Part of a small language model's weights: 7.72M parameters, 491M tokens.
Each number is 500 + 40 x the weight over its row's rms, rounded and kept within 0 to 999. Layers, rows and columns count from 0. Numbers have three digits each. The size before them is the row's rms in percent of the matrix's.

# layer 12 MLP up, 640x160, rms 0.261, rows 589-639, columns 80-159
097:468471490474559444465592461464537488504529459490553496487503483555461504478500503546449471538470501534458534493430455474443380483513492550508484496492485503481499450513509439570478530511494461503457514538501497425558502542518500456553553461
101:478568502491527529486532578499547451504482419525488512524497514522458586509501501505474491504512466485525558531485569524505532545440502443381522492413513459536539502513465500525521527507438508506443465485476573503467469589509490536519548490
102:485513529482508469516443475480436427582467547512475457453562484509503526495521475503526477580430434470517486528492513502486517446519465478513467488450466540480480488476578568544462492501496521483514521578546456503561530466397472426508508492
103:467498512536578473529514495494602445540549528477520471510591454549481452473534498494535583465533524481505511475458484504533504515460506594451534524546490477536560557518496473476513446518506525462503533480450565524528496458504485508517567450
095:545478481533473483476539499420511493551470479435450539530508556475560532547486458423553625505530438531478500510418486573528470504476485476483478513503497438498449431462542478406517454586512466455479519482504477394406521535519510565477499505
102:490524492513529482524424507472476550479474458517506554511542492522497496419499552495430527568517473592468518514473508455561477485529560485488508510499583490587515545484551494403446466534527502424489566543452504535507459464564577444501479530
101:460597524502530544443454559503496477504518473466484463467495484481503489561502507505487491561517381552514523586524483486504450556490480478487423540531527544653493475491550467526456534479514527530457534513534496494414552453518481504502557467
104:527509463432481486495551528484470542516444466463465557458449510540528478576565531492478538520532496471569504470470478472496459494503548487571475498569553478506486518489445477474507573501529435491490520581531568502502489509493447452455532491
110:531516413497446458433555454479487538489529520508514547524425539588442512517556436434505511534491519522544504556492484487467397481512519465481533518531488491487535516521463503463481496480379485471471522594549563543523492443555473521521441526
103:448477566463514578519485475526515456555541444507572465499472540547515475434508474486496504506434498542533482466477520463556441529544488499492485526572491511540473476542481540472482527506428512497445595495518566519486519456541490641413534526
093:479541440509518474462536459525486459438469460435491495529487530514437430565495487524480503465464485506542552489553521454503594484435458605530546515516512463530515465458560534506490446537531461427471416481472524471481518546446440494556492470
096:502421472557532453578576534496536490510494476503469556514537544445557464506542542513511414474544482443467503504482442468453503508544558492464556478477505454441440495602557583453428493531478471502572524543541593508449518474499451469479518471
090:501442502510460506449510508504512481481471461482549486481499522463486516413524482484473526570470478599572491532514532459520533534535458580519527460487502496466504532508451502488530492591503538398463434498538407569460558550464467499562470509
098:516526537549595516506514514558512601538430454523498487458570482504511486460460495512400551537498537439505495494490525455477535509482560484434462515450441447535500458467487504479499491500483507486441508543572514504517485500498514479435505465
102:590530500516517511543554542503496517405530512492512544450460489507499562546547490500518497573456482514549483530477490542440540534454459465539561462490533419488515512491478478439527544509490448516453572437458486562477510500541531525454507453
101:493452516509507464516505524559509581573503495439554447426460451467569504465447498459499516481484471479512531405442460453519436561481522562528506533510498501501508530558453525490499507518527518501464529503427459502578500483613512502442523493
104:436475496458507472530526567462551463534450500525432464512472508546515473386482542414474490499498474543432524517452515535489538462511454479513493459542505473517483581551495576482511572512517562511622509528508503475551490477512511460454485452
109:511432487538531516513509515509538491508484541508469534500526495449500473419483479532577499500568502546495437498497530520492485513435534553520426489521446501564591533459543525530464548454491509552564491387537421529455512528485527580490535501
091:462373526512497455522521454581498492462482502540460512384491546512560453486535501517488530473488510502510433556562454466493454493440562623519517572527510513572511547537519513461476486504504518507478532422528517509459491486510573523478475471
109:478538576522496528490505594570496537478475510446519521549480491474482488494493466475445497496524448520529473419459479430461493520502518490495460536489515472417457449472529524538465462476564451496544513488472455513486471464533477467479590565
100:454550468426453490454390532482568519547452516532500509449485520485473523495559519540477482520483495497472460481545496479470516494512419494445495505516522465472512483483603541459501537565529569459423492470469469512425538483426548512478499521
098:564511543503406419503495435507491540532478463482468440513570477426519532509460575443475524525503554508588545535527450464496537533549454476492492547488470489532469528540498464456512595536525517492579493510480518565547475506534473531566544479
106:514502571596523425467432555560525460549491444543506582485534514510489483505469536565455539508512418506491541555483424501550503535454490548471479485480588428545471507554527501475431493531535450497517477526441478550507502509468513476540479499
111:438541508527525510536474505554511533506540539511459549491496498566536538542498518426411462525523516594501448550523515535543522529527484506457523519474517506513488424520430479450453577464456471492477516523448464538504473474512482511465563468
100:453522462577483587477538498480437452494534478422462473521537520513484587460546479465549504488469488519487528564571440505469462421441485492471525459477522483546487473590477485529503532493543463504469469531542503501481501534496486461526504471
109:483525426441518503468469543461486590529453516484520515477474511531457451567517510448523443476431497428424566476492475500611511441560532488473458478532548469425505433541482403474485580525540478494491497587489534492432488537536492481567431456
122:405422487512489500488591432510536523472482451506506535493445462498543485491524519427439481508480495473506484496485475428534421447521481550553500537515501565557516573585515523453547524452478542516498584492559484487487537515524515530516470502
099:484548501468485495427438459563486523444509485509503546496556540515460529495364473507527501497472450571499471528550480577537533487494481564488549435529397426534438474453523519462491548512576471487493506430443487544511495532556451491509526470
105:525478451466494501555557530547452521480502464468482458494449478414492419542500509515504450611516495536461505580552482519515466484500497535561442466431480438550514485480555511553538496488499477566448508564494511578543477460462474498453522523
096:505584493465528463547486521495508517545478553433566454481540511559447570474504481476528458509560438483565494469506531455435554463456558499521581559538430541468617485536504503512592535513518433475507572502493485511476523524576474467499515531
100:474483473469487484485488527507484467452463527467416485501514461449489400398485517447495476503441569506502489488506443512502473536430544459538572507535462525562516510483519535501467570504522491485569580494410536457549542549456437469483595537
092:543613477497528401440477482498487512555519521449419508488524506483515571450478463567512541526531447512518515471541511485510534576526503525495556545472467482451432504459479549502516522468487517501433519553460490581488533478451480452503479517
098:534522498558543468527472537495496427614510469474517519467540445396404561498490565472440502540473461493459516490501464526498559488472470476528494484516578480397454466464440524509522473445444481480494536484534495554482460532464533527536470531
089:560495542565474493534458551518504496570491522429438466534523563481447513521495481480449581482497546465472498537509526435497495460560454453512504537577492531493530499494547479508514487503511530455478577560459553468487545528430501521459475466
092:509489492572462571504522519516511479532541488465491563458540452509487429558536508508520470542499535457409493503468487522539538539477470433509448565461529468526445598519615490511449494500430513499490522528515504513489421480574536507495491496
103:530552510520450529604447509480513528530523510495458491514452467516446493521567479499516551505433445511516539469461542467480497497493501525499485558464461498504475514518478528503559501493533572435446365529437460506511600545488552507542491567
101:510524499551488594516545482504514485509437493585500539508491499521587475456531500448498550540465475461528450509452511488531482535540554522489523527524410497447468547515527479509458561494419466452520495457513526556508499460482514476529548526
104:462489484493484481438478454624434490467524539523508451458428497432534541474469447504539474466474556603509525501467438513521475434500482528481480453557553583523495542507467452557562500511530508555444504485552474444458483544513491500553494556
102:481568503468431490525417535444480473499467520473512598478518468546495523451533467561466483488522484521521482552545494535489557570494531482519541491464496493530464539488576461479549543544554501470443562483444459473482493580490509536491528501
112:475502518451517462490561528542476527555495527508520470520472512498510489461470528426480513463567518527399475465585473514564464446530556513550464467553464505515430538501497533495580476499440431535502541447444435507412539509487474559569504458
112:511520542510528467499415500484410496523484518465560419566444510498403534495396509487533448453479510536502472581463479487569538522440450492492484477446464512470395463500503518525525526485495480503440485579482529466543552463517575515449493540
105:452570491520524465421516482517485515539522527465423515460458580469524480461427534480458514503460472483543449496555487480500469553539519455439547567515457478526467521471482527496549501437515458518533501494528553560536501437459489454492438523
106:424519472488476438445483567515488457603518522439417457528486490529535523567492495506475522506549492429631516543546541502537455493527458502456532567498461492516584436446488533522409511522542502539444448474598530493523544528500437507501497503
098:432496448560546544454533512516475545560415430434475488559552482553579554482467548447508469468534441492484482500456601437449456454487526498492506461491521458405505427509481456465527531519526474498447542509520457491542495551479520517530497503
103:496537475491487469520529562464538528529446471501520493565546479539500480423536502471544493415514411509559561575460524449536465495453411548506586504501539473494535494575468479464496521493467470487534525472530477526514508510458533490525558520
103:462525454511450520477560543512545574493513490436494503547464479438441435519526420489536432520444517502466465557497443423506544435597466565456551551509519427470437452533473464468484523484455448472489498474441499500485418489455524475491525470
102:548494479484529429522539504469515489551511505504500552531445498496487473510485516422559512513444597521382497513572483466526558513527456530432459536443506551488534450511467498490510509518520548554501522520486438509437502480524468454474565554
099:552465511549616498488398510529520494530573505481490428513513533449458463462512415482549575507445484513489566457534432562562545554547532483417463504477492482446485542473493456546526469505476504514524484511476480475455477535546486462546534527
098:527474511489494514446497591505449485472414520497438467532494500439510477520565529557493474503493439540522466553450451450510484487487506484517441556516503452496550544494529532456536453576423432483481518488536526473564448462489470411520523485
105:494520540534509486463504479477491543447460465513482450452517502504491490509488498425558496549405468562470542571538476506510476450487451487497476519448442496472483492595462479453564452523568392533533453482531479464498473488579484504550486493
102:503574481455503417498522489478477540489446539532505507502549540536542463544524456490407550519449525559491521481470473511495509465447464511531475515495511437536418456504522509484487494455456540483514459623571491517531484557548503520493479527
# layer 12 MLP down (transposed), 640x160, rms 0.269, rows 589-639, columns 80-159
107:492496462568448471488546536477543423507486527509490553480476532488459530529478460440554432501536531571600567519502440530507479559491522516493498475513493602448438504491522470431552488569501579484509483511480554540499510471503517563534529485
103:495525453474515521494436481566544533517517488462470507477514410468532453500425461457497525484479576549499514500560442516480401486538553584551508464471494535577460487521511497501439534526498463433476489457538445469535560471523440529408532525
104:489563457528538453597504509475473494475541547536565503551495503437462504480425560523487461438484555528511568534537575492505474487435534546455538503575560466506517510522506422467463446495487458489491438512455530528488519473497534484463488509
096:543438542493487546475463482512519519493539454518468479474483495444513524569436407537419448524441487539523567511524492418482507516523465463587586517460507486459489466552462505500508521520586498543474429506521476474504516506483528491470452477
116:578462488499461544467482452463501548515526466502552546465546566482454528540438496498441570465475507464488505556487482501490543460517432511555551495502577512481426449454535523453442455512543515500500525499491515517410521490465515591458455501
107:528503491523469472543481492520479516468486470450521539528466494506499580484519437475449605464480518470536501464481430527516450506495579497483575475583488515436535424573524541519405488472503504543424521496516453545505489502541448500451510491
097:473467540483456447483479546474429454550501520467468504555446524496521516435573506498480552567515529466530473487456518543521498564396512507471499474547457528475509492487480549481520465463496529456450482483523491478526511534561511456542426471
107:505455425438536479431537534502515486497453442536498510547493505485507466467535484504444514473604469523498499492523476477519544529471510483449463469643477453552472517467504471458524387529507532470541491486517426518581469556461525545548474496
106:501451548566505515539498534433479413533526532470490488552423479486504425400491534497546516467522474573464519481525535475509526523537514469484494512544554538455423492507507514494631455498477524516479535492514477464545435570429517552460533481
098:610454487515510571477544477505444456515442537546470434495486510473429407542542531513486496498468519535498506523567476487492520472559444549543471502490483453477552511445512550424459549509485480471541562508492468480570449520474467500547488450
105:545482473456485452510447533550514499570526529466482531498434466508538460464527431565486494421503471522442453459484558558512482492476490422480470489497500531488487575546502519526510519469509456548460480453519466519526519502469497531489497523
099:445492493447477482492549548466454539526541611543555511527513498466467440557532521482476558511465523550594484497504482558545484479505526492564448541495438471429590546451486605455533518494477479451493440559484494527532462533507535417535455474
090:485480483464524469478476482496467504516559546510489481500489456521463462463483456596500525506521492497484477414512471535472488591443534442439532508534572471520513407446544496528463477496455506546467572421534597434528572489516478489425517473
098:519449558593443495489553483539515509485488553506433458553480500604543479506466567525552473419464552516530449493497532480502506521519508452503488577530528460514438448506544479447529421535556503551518413451499566475527467497578480534511492533
101:456541469410472459498456499547513427511477428497552462469541506488485481470499527464518461489499513515449551452433441546496487551495580537493541483483555432531514504544439522559520555544567458417552466543540605483454493483505524539497491464
106:404579460424567520470516474483504524514499440575518529547503457449487429503506540493439476524512513568494470599558475504523517550557494432472547492502514519487554510478495541508477520444525435546506514460518502445439510445424521527499467515
105:487525532417488532532473467569538488435537522442482540393534498417460472495468535514550446574525492523428464512431490489445511546539521437487518540504441542481484527553452480545542549555523559490415511518495450507490517490482455539493502524
098:502490515500461485552504477465463521547454462441488472478532549496518512518432541488436463486416474502521506465506495570567468477573524424459549464451490503399485491428504445512506448519535507442480477522537569540417536416505530468536537528
097:493496500503495488521415473520520512453456494460536515524466431462466513503512548445495513491503473484511536352414478499500496493538447488547476550511498533513408551514573485523549571506491506572557505554489484514498479486531503503470538489
097:570543493517448439549503496462483462475450512520472472501495540514453519513479472497555435506478458523356531478488517525499530469491475501464535513513512510462524478534457465444513511542444499573506549537469567496471561568496508490448500448
098:466422468508457502457513463538446481392487560473487533485468536501623478517455465511523504427541508563506438503511529512487465478448528499506477494525466475487477496500463446498550509482556452576549525502496514432541511556511486502547512458
093:468551506483584488534501586503523456516489504507488549514456466548514457540526467526496557476468440437448482552490555549416469549515440543520492477533522563509467498500437533575479492493474496510468424487540524504477552496544484464449411508
101:444502547448488589552418449467508494527482510546484527540469479532472507511470517440516507426595488552514457465445538429468502484446466519544553541513438565451415498470483543491547532474521507557436512493518412464449525550521524507463552459
110:568481541509549544515453508482500531505461485492550504460508524544520554479464504487443570510518461521543583553520477476495548536423480459460591530538475503501450485567487543435520486482517505502513465530454539459570498462527486440501446577
095:533531506546526470570477470476533460461423542431494519483468549535531560513472508516485500575550506552564455428464537503467571544539451360538515559488471472481573491535509556473483510541456412460508504504538572567501510508476455555465548572
109:484486494574520513546541522507500436489551479489502515519509558479500478513528526476588541510457543451430507497574517484512573506512482483449533498540520445486547487559497502418466504490524479574482458526555461470453488508551530552554494562
120:389449446549403473555561483491451496523522535499536508550461470520513468523490571500529539426548543491541503449527416463509463504534535529511532496487588486536520583487476530462577507533514493487506567508516478496557515464491516499511439505
097:575539414459488517492460493470473491490492443444450487454470484529557474515536445515521475536514423470477478506518459559494522600553485530559534443499517470564486497557450544409497444425486482557548495437502541526525485468431489529456451473
102:534514490547545495523525512491529530499510452486485455416541582490503538474436547484451494496512486512421486550494431504519422543422531563519558560523526473546465475577510505547615478543502567419511513517464465541536524488482487512491568521
102:472455469594543538450523526568476520489453575519508432520518543539471541505502458454511450458504427505492444503443494535520509535446472536507441492514474476514550530471489559460527465471550458389461463504488403501456575420448485533496501476
098:504549509479451490579527470546495492512567507461501436517487485549489501577498469468500492498494499507492525492524481515472504457549577488407528493472481486508462482467549515497534524498526529505590463511533514497528565524536440527504448428
095:502469503460512506540534472485504474435401528534598537507463477545511471470501487307504498480531540458461471500413452431567502544540526449520511467572534545494486453559543498542452492493535500459525530528559536505465424524502470580465472468
099:515499472545539457446477444465492476424453558555515510526488468446471421504525523495530539438475485478565497442472495537537484516511478589480512550529506522464462548439549545469510548516450509402522434442456531494574482506513575500563509474
088:545530506489429449479513466529488550499521448538556545512460455495474466500527517485455472466463465410506513486564512472530515517490528549513511502462439472570512515516493521547494536450498462524500482541440459480500507478545512439501518482
092:498532487435511496447491499493470459514491524491458543571473471501471518495460560529528553534571460473564528534445562463452528584459517532457507513537503445467452481500485504527440477512523493484453388507556534467457478539469520531496471527
095:496466507480464462466511460487556540551538451558503554493585573432506461460470516482496497548506494471410524539485468568514482492535480564516522493553507489582435502485496504458479541517535448496537531472494610482424519452521516554459526489
092:500477495451471445512445477466512510492499525517486514530540557497505492542524484573510426502503549629527562491509422511469576460527455465408433519520526499490557532539466442478502504529520633499506522540502505483536474524469526508470491503
103:521472531479516468535422484521559517496487465531464473463536497448507527505490411509456507484590450500500487507476450424520394448520521539476481512501429456495543520483577563443475435480506464517495543452532481485531578486525478495530478554
097:533478496527537501499502510510581450542546484501594532549512445413438513514471514521513476461474476477514517558499471510447496454439581515484495506496537499432508458492464441525482488467430586578517468428503526522494513498433491446546495553
105:513554478505551587474523486448531527518512454517462496496482467439497426505495493523515458556466487506472483506487505524431545478491459493550566506507540548531610433507493576520460522476477492510470530497561481532480531453494442539453483511
105:473491412522514499477518494553575473489482510506462601529470476452534477405558534506486533523535443488517470493499511507404495436501527568557468462465506484539528533502487486496537504512554462486493485378538461436449552473520507430450541500
101:466493434514481482512476532553504537456451548486504466552554538496461465502494532501509501526489602474567560513452509502496518459513479546484498537392489569514456576448517481569502539434528492498480487412541579394467484503515470554462533406
100:487478506488467456443477525503512516470503453523549493508523572553486483477542530503547503542487465524556469383509435501488609532489555497532420631540487530480495556448522484546547449541602449391551535560488462529486425545512473518468510423
098:534562494579480432505498482462493479537457460499472434517458507509494481480503545511525479588499419580476521500579538478450527521421416546502594528548488489470520513571497402450504519550567520498487502418514522543531507530495566493479510433
093:506520462557544459515503445555515470421532541464500499502492482542472521558453513535395476493439581550550507503546573541526564471514510484531456437578486516490529559463535476514573494608492484534502477465491516479460447512433412474471419540
100:528462527471548505568518499413493457481577569492576453508473522487528469455429540517540480486564543489467499527550503521511496561511484484502524527526496511530450507474466518551496513460505487466501522587496493509509482546468496483499494487
111:553502458488444564488455508454523537461510500482502543492541536471457486520494525534529495518574481512531530584533509462446481487439463400491424475443511492522496477451501512436541403506508518487485599512548565475508602479526511520517515445
097:442579471499467486460543515453485538606462528505488589533486505467483456521499573501478506513518546543514497496488480533474572457497473463577534552579573501532528450491464540490449468505570458477479503467566468473494516458496544546459530444
104:503490439474525474503414514494487521456569527466511510459486432576483488444486514368491475474520489433473512490513586558527449508541452466437454468460520486533591435482452529490527529547476443410492514519484497478490513494409510537501513565
112:506539512443482490528501428576497486560443532439480493471525513421541443516469450479582515476462461541571450452446450504543490411536474527520510510446553524425524418511498496510476555521490529528560482496538504560573460449463463551500501529
101:462518556597551490436476496498568528517488558502506522498555473464491470514540514494523461483525492459371493481449485456545556503441537608503514481492493555562464537469477497597434468524504540488522542443482492506508513518506443526476432481